Weights of a small GPT-style language model, trained from scratch on English Wikipedia.
Size: 10 heads of 64, MLP 5120 ReLU.
Architecture: biases, tied embeddings.
Training: 654M tokens, 9980 steps.
Each number is 50 + 12 x the weight over the matrix's rms, rounded and kept within 0 to 99. Layers, rows and columns count from 0.

# down: layer 3 MLP down (transposed), 5120x640, rms 0.0119, rows 3583-3607, columns 256-319
# up: layer 3 MLP up, 5120x640, rms 0.0173, rows 3584-3607, columns 256-319
down3583:52 48 50 55 47 56 53 45 47 49 53 53 52 48 55 50 49 47 44 58 49 47 51 46 52 53 51 56 48 48 52 51 50 50 54 52 50 48 55 47 51 46 55 49 52 51 54 53 51 47 56 48 48 52 55 44 47 45 48 49 51 47 55 54
up3584:60 59 27 24 11 67 98 56 55 58 55 31 37 88 67 36 56 49 52 00 29 70 50 11 54 60 44 67 08 54 52 57 16 84 96 27 02 36 70 64 39 48 25 17 66 61 38 45 26 45 41 71 56 52 48 57 28 49 43 39 63 18 62 58
down3584:99 51 48 62 31 62 56 60 88 82 59 47 58 91 36 72 26 40 45 48 39 62 32 68 71 22 81 99 70 40 23 37 81 33 69 59 89 75 43 57 35 54 81 84 82 05 42 18 57 18 46 87 63 19 58 48 64 73 61 47 16 43 00 12
up3585:55 18 65 71 38 49 63 80 43 55 36 59 64 81 51 22 37 20 67 45 34 34 39 61 52 70 53 31 85 73 61 76 00 45 61 59 55 28 66 45 36 58 69 38 87 48 50 28 41 53 39 42 86 26 57 72 59 06 16 37 46 35 63 40
down3585:39 80 72 66 26 30 27 84 55 56 39 31 61 39 23 39 48 46 65 68 65 69 07 59 79 48 53 54 32 33 99 51 85 26 26 68 44 42 99 55 66 65 56 46 32 85 79 57 22 38 47 29 12 08 34 39 45 29 38 05 39 34 48 51
up3586:67 61 44 52 29 59 61 41 58 41 55 42 64 35 39 51 44 50 42 69 55 42 58 56 58 75 59 51 45 39 46 52 47 60 35 42 59 28 47 46 42 30 61 59 65 63 64 51 22 37 38 55 54 47 57 30 41 36 55 53 46 53 64 46
down3586:45 61 61 56 44 41 57 48 51 41 39 39 52 64 48 62 59 52 68 57 58 55 42 58 57 46 33 61 73 45 57 43 53 59 52 36 59 63 56 56 64 54 53 36 39 52 54 66 40 38 56 50 52 68 38 47 42 44 51 41 42 46 53 58
up3587:65 57 54 71 32 39 53 30 55 39 46 60 38 62 56 61 51 61 41 44 53 47 60 52 42 66 56 58 48 50 54 59 39 47 49 38 56 37 49 58 58 55 61 51 65 58 60 54 50 65 54 48 69 40 69 54 50 50 41 54 40 53 63 52
down3587:45 49 55 47 54 49 55 48 53 50 50 46 47 45 55 40 45 53 52 60 54 51 49 52 51 49 51 57 48 48 56 53 52 47 45 56 44 46 49 52 54 42 44 48 54 48 44 52 44 47 43 45 50 56 46 48 50 55 43 54 50 54 49 52
up3588:53 49 64 43 46 46 60 37 57 46 23 46 48 61 57 55 39 42 57 47 40 44 46 39 56 43 57 54 37 47 55 52 54 65 68 60 42 62 35 59 45 65 50 49 49 50 38 39 34 41 53 47 55 59 51 36 50 44 59 51 52 57 66 55
down3588:49 47 48 50 47 55 50 45 47 45 52 49 52 46 42 51 43 46 49 51 55 55 46 49 54 46 44 54 55 45 42 57 51 48 62 52 48 43 51 50 50 53 46 53 46 50 51 52 48 48 50 44 49 55 54 50 58 52 50 49 47 43 59 54
up3589:53 43 62 40 46 56 49 43 54 48 43 37 53 56 28 51 55 53 46 52 44 48 47 52 55 57 53 60 33 50 51 58 40 62 41 51 44 56 31 42 50 41 60 49 55 54 52 56 51 46 39 56 54 42 68 40 57 37 72 71 36 61 61 53
down3589:46 49 50 57 43 42 52 50 49 45 54 51 45 52 54 47 45 42 52 53 48 50 52 46 46 50 50 53 46 51 51 49 54 45 52 52 49 48 52 44 51 51 49 51 48 50 49 49 43 43 45 45 51 54 52 49 50 47 47 53 44 53 44 50
up3590:52 52 69 56 41 55 51 38 58 50 58 48 47 53 45 67 51 51 39 49 51 48 51 39 46 54 53 67 43 47 43 66 56 67 57 46 39 44 44 48 45 40 59 67 66 55 50 54 43 42 32 46 46 44 77 42 50 41 48 62 38 55 50 55
down3590:49 50 48 52 52 52 46 46 54 49 51 54 46 51 52 47 49 44 55 53 47 53 43 53 54 47 52 48 58 47 49 47 51 47 53 48 50 55 51 49 54 45 49 52 51 48 50 50 50 52 54 52 45 49 51 41 47 55 53 42 47 50 52 51
up3591:36 47 49 53 61 47 61 50 45 42 39 59 46 39 44 47 49 63 40 47 58 38 56 53 48 48 31 69 52 36 47 48 51 53 54 58 52 56 41 44 45 47 65 63 31 50 58 31 48 53 53 51 57 57 46 51 40 47 55 54 36 60 60 46
down3591:47 47 52 45 52 49 43 48 48 45 46 51 46 52 48 51 55 55 56 54 48 40 45 56 54 48 51 53 45 49 45 50 50 51 49 50 64 50 46 54 46 44 48 50 44 53 53 52 47 38 52 56 50 51 54 53 45 50 49 47 50 57 53 46
up3592:53 31 39 69 41 62 72 46 45 54 46 48 64 64 44 50 52 53 39 43 34 46 42 50 67 48 43 57 42 66 64 57 47 57 55 39 53 63 47 42 35 34 52 50 62 63 41 50 53 56 70 40 51 35 70 50 57 57 48 60 49 53 61 49
down3592:46 57 53 43 52 49 53 52 52 46 40 48 50 54 47 50 50 48 48 54 41 58 51 51 56 53 56 49 58 50 52 52 52 47 50 42 48 55 52 49 56 57 50 50 45 44 48 50 50 44 52 55 45 49 52 46 45 55 49 49 50 47 47 50
up3593:45 53 66 51 66 49 56 59 50 50 56 59 48 49 45 56 50 71 43 59 59 38 43 52 53 53 49 45 60 39 54 38 41 51 51 45 48 46 51 60 52 43 39 52 59 61 53 54 54 65 34 49 50 42 43 40 44 47 66 62 37 57 59 47
down3593:51 50 50 50 53 50 51 53 51 47 49 49 52 47 50 52 51 53 51 49 55 51 52 52 49 51 49 52 51 48 54 52 49 49 46 48 55 46 50 51 48 50 53 52 48 50 47 51 46 53 51 47 49 50 50 52 48 48 51 50 50 50 48 53
up3594:43 58 53 62 46 63 48 34 84 55 49 48 59 44 18 59 61 53 26 47 45 38 49 34 53 62 61 77 42 61 46 64 39 56 63 34 52 53 45 51 72 56 52 57 55 15 44 48 35 75 49 51 33 24 72 33 40 61 65 78 64 46 39 21
down3594:60 50 58 39 10 57 33 84 30 29 37 33 65 36 29 32 47 18 73 89 72 38 00 49 49 41 62 87 88 52 25 29 48 42 58 99 48 10 53 45 09 35 59 47 25 61 70 48 75 65 30 82 59 67 61 74 41 57 12 44 39 51 57 69
up3595:36 44 74 64 55 50 63 50 59 49 60 51 53 61 60 54 44 45 63 69 46 59 55 66 45 44 42 69 46 36 56 52 52 53 50 44 32 34 57 39 49 39 53 61 61 58 42 35 54 52 48 48 45 62 71 50 48 57 44 50 56 77 57 31
down3595:50 60 49 47 47 51 53 53 46 51 52 53 55 41 54 47 46 44 48 51 50 48 51 51 49 50 48 51 45 49 51 49 51 48 50 51 55 48 52 45 48 59 51 50 48 49 45 46 50 52 51 47 51 49 48 46 52 43 55 48 49 44 52 49
up3596:26 58 34 60 37 60 70 41 69 45 40 31 52 44 50 62 51 43 53 78 58 32 60 42 31 39 53 75 12 71 74 54 47 33 44 39 41 47 34 08 63 51 53 53 55 64 63 21 30 66 66 77 42 61 54 31 22 30 41 70 43 39 29 57
down3596:10 99 28 48 40 36 32 26 25 07 42 57 90 58 87 52 72 54 56 65 84 86 23 66 81 10 32 43 43 43 55 51 64 54 33 34 76 41 10 57 16 68 39 57 65 28 50 51 39 61 63 94 36 28 52 30 62 60 69 72 00 47 35 41
up3597:55 40 34 47 44 32 48 11 36 38 42 35 99 27 36 61 68 53 07 37 75 22 41 60 53 33 35 56 56 47 40 71 62 97 02 52 65 28 57 64 68 48 55 66 36 36 82 50 40 43 25 56 74 43 56 70 36 47 36 76 73 40 62 31
down3597:33 33 50 60 55 39 99 40 27 61 37 22 41 75 39 33 66 65 83 56 43 44 35 41 69 36 59 62 88 36 73 00 77 47 71 71 28 23 02 90 48 64 27 14 99 31 50 85 44 61 57 68 37 24 41 45 00 78 57 46 74 65 00 08
up3598:47 48 64 57 61 54 32 39 66 42 59 57 45 87 21 61 33 57 56 51 30 56 35 60 51 63 20 33 28 48 65 59 44 50 39 45 17 33 81 34 56 52 24 77 79 40 60 46 33 66 26 51 72 38 55 60 56 48 54 36 64 36 51 69
down3598:00 54 66 47 51 74 25 56 52 59 61 48 38 33 40 71 16 16 50 34 09 78 50 38 65 30 17 73 39 32 82 52 55 68 38 45 74 48 60 16 54 65 36 25 60 42 77 37 48 61 53 39 57 27 59 33 48 30 39 74 56 11 40 60
up3599:67 61 53 63 39 49 45 44 41 52 58 48 47 50 36 58 56 47 48 56 51 60 44 44 56 31 43 54 48 54 47 44 48 62 42 55 52 45 60 51 58 32 47 62 54 65 57 39 61 50 43 57 63 59 46 40 40 50 54 63 34 49 57 46
down3599:45 48 48 46 48 45 48 50 61 53 47 51 51 49 53 53 53 46 52 42 52 47 42 53 49 51 48 47 56 56 49 52 47 47 52 45 55 52 54 56 49 49 49 55 47 51 51 53 50 51 50 51 53 51 51 55 44 47 56 37 48 44 49 52
up3600:69 46 60 58 41 70 42 46 57 43 45 40 64 49 38 52 59 41 45 71 41 45 35 34 49 63 45 62 41 38 50 72 47 52 46 18 52 26 42 51 61 32 58 55 58 64 63 52 43 63 41 39 70 62 36 48 54 54 33 63 43 47 42 43
down3600:57 38 43 59 41 59 74 58 41 41 51 45 33 55 51 34 45 56 65 48 43 57 47 45 45 39 45 49 60 62 62 54 48 32 40 63 29 64 54 46 41 53 54 36 45 43 44 46 67 49 57 48 59 51 44 40 59 46 44 73 50 57 57 38
up3601:57 36 41 56 44 48 68 42 67 51 38 40 49 52 62 48 45 54 51 61 42 58 49 59 33 57 60 62 42 48 49 40 43 47 57 62 61 42 60 66 53 39 56 60 52 42 62 61 40 44 46 55 66 42 48 40 49 54 52 60 41 50 61 46
down3601:47 57 49 52 48 42 52 54 57 49 48 44 45 47 42 51 51 46 51 51 45 50 49 51 46 54 49 55 52 44 52 55 55 47 45 52 45 45 49 49 41 50 53 56 50 51 49 52 47 47 45 52 54 55 47 46 54 50 52 48 45 48 48 57
up3602:45 41 45 58 43 61 73 72 26 59 46 45 59 12 69 47 52 46 62 58 60 48 59 53 33 34 32 66 39 36 56 54 52 54 54 55 47 37 22 43 37 54 14 71 46 31 70 61 48 34 58 57 30 73 51 43 35 30 38 99 34 72 50 45
down3602:00 12 63 56 36 51 52 92 59 26 50 62 42 61 99 47 32 19 60 89 45 28 63 64 09 52 68 28 55 34 54 55 53 51 87 57 58 74 53 27 46 40 18 41 38 19 43 66 66 41 84 55 29 67 42 73 43 37 54 67 99 69 34 37
up3603:66 58 50 40 61 55 62 47 47 47 57 44 51 59 43 54 55 55 32 38 49 57 47 36 59 56 49 55 45 43 50 59 47 49 61 46 73 57 55 38 46 48 53 55 53 52 69 54 45 54 30 55 50 51 48 34 48 37 34 61 49 45 52 47
down3603:49 42 49 52 51 46 43 58 44 56 55 45 48 50 48 57 47 51 52 51 60 51 56 58 56 53 41 51 45 54 53 40 58 46 55 56 47 61 59 43 54 51 42 43 53 49 48 42 45 55 54 58 42 40 47 50 52 56 58 54 46 48 53 49
up3604:50 64 52 56 57 44 43 43 51 62 40 59 52 47 42 42 42 52 57 33 44 55 49 36 46 43 37 52 53 48 60 47 48 50 51 38 41 60 34 43 65 28 53 52 51 46 57 60 63 58 43 50 45 55 63 51 36 45 49 58 59 50 54 49
down3604:53 47 51 55 54 47 41 51 50 55 50 51 53 52 54 57 51 52 52 47 49 49 46 46 54 52 56 57 45 53 52 52 59 48 52 55 52 53 55 42 51 43 56 53 51 42 48 50 55 40 42 58 55 58 59 54 49 41 45 51 46 52 50 54
up3605:38 43 66 71 49 77 40 41 26 29 38 56 50 09 41 49 71 23 47 45 56 45 33 48 41 56 32 46 55 65 55 52 53 60 41 42 27 42 51 59 60 37 59 42 36 76 44 24 55 21 73 66 30 50 48 38 65 41 61 47 34 24 80 33
down3605:79 21 51 64 24 57 35 18 20 89 42 47 61 52 63 30 57 23 62 64 51 94 51 64 44 27 27 76 58 34 69 78 71 46 50 38 35 58 00 51 41 36 41 16 51 93 76 77 52 49 18 58 74 93 58 50 99 33 57 37 45 35 50 99
up3606:37 61 58 54 59 48 51 51 50 50 48 65 53 56 40 40 52 51 38 46 45 47 48 44 30 47 48 46 56 60 65 58 60 54 56 45 41 63 62 46 39 54 65 35 53 45 49 58 45 50 49 56 64 52 62 48 49 34 69 68 28 54 55 42
down3606:54 44 53 48 41 57 45 55 50 44 51 54 47 49 55 52 48 46 52 54 53 50 56 50 46 49 49 51 47 51 56 52 52 48 47 49 46 55 56 50 61 47 49 46 52 45 51 47 49 49 47 45 51 49 51 50 47 46 49 55 48 52 49 54
up3607:59 52 53 45 46 53 52 65 48 52 42 52 56 61 35 59 47 41 42 41 50 45 55 55 62 47 57 46 44 48 49 54 60 53 46 61 46 36 50 42 50 43 43 52 34 43 42 57 46 48 41 75 56 56 57 42 33 36 37 41 53 54 45 36
down3607:56 49 50 52 49 52 54 52 50 48 55 48 51 48 45 49 49 48 52 50 52 49 45 51 50 52 46 48 55 53 46 45 52 52 53 50 51 52 52 48 44 50 48 52 48 55 54 54 54 53 48 49 53 46 54 46 50 55 56 52 49 46 55 46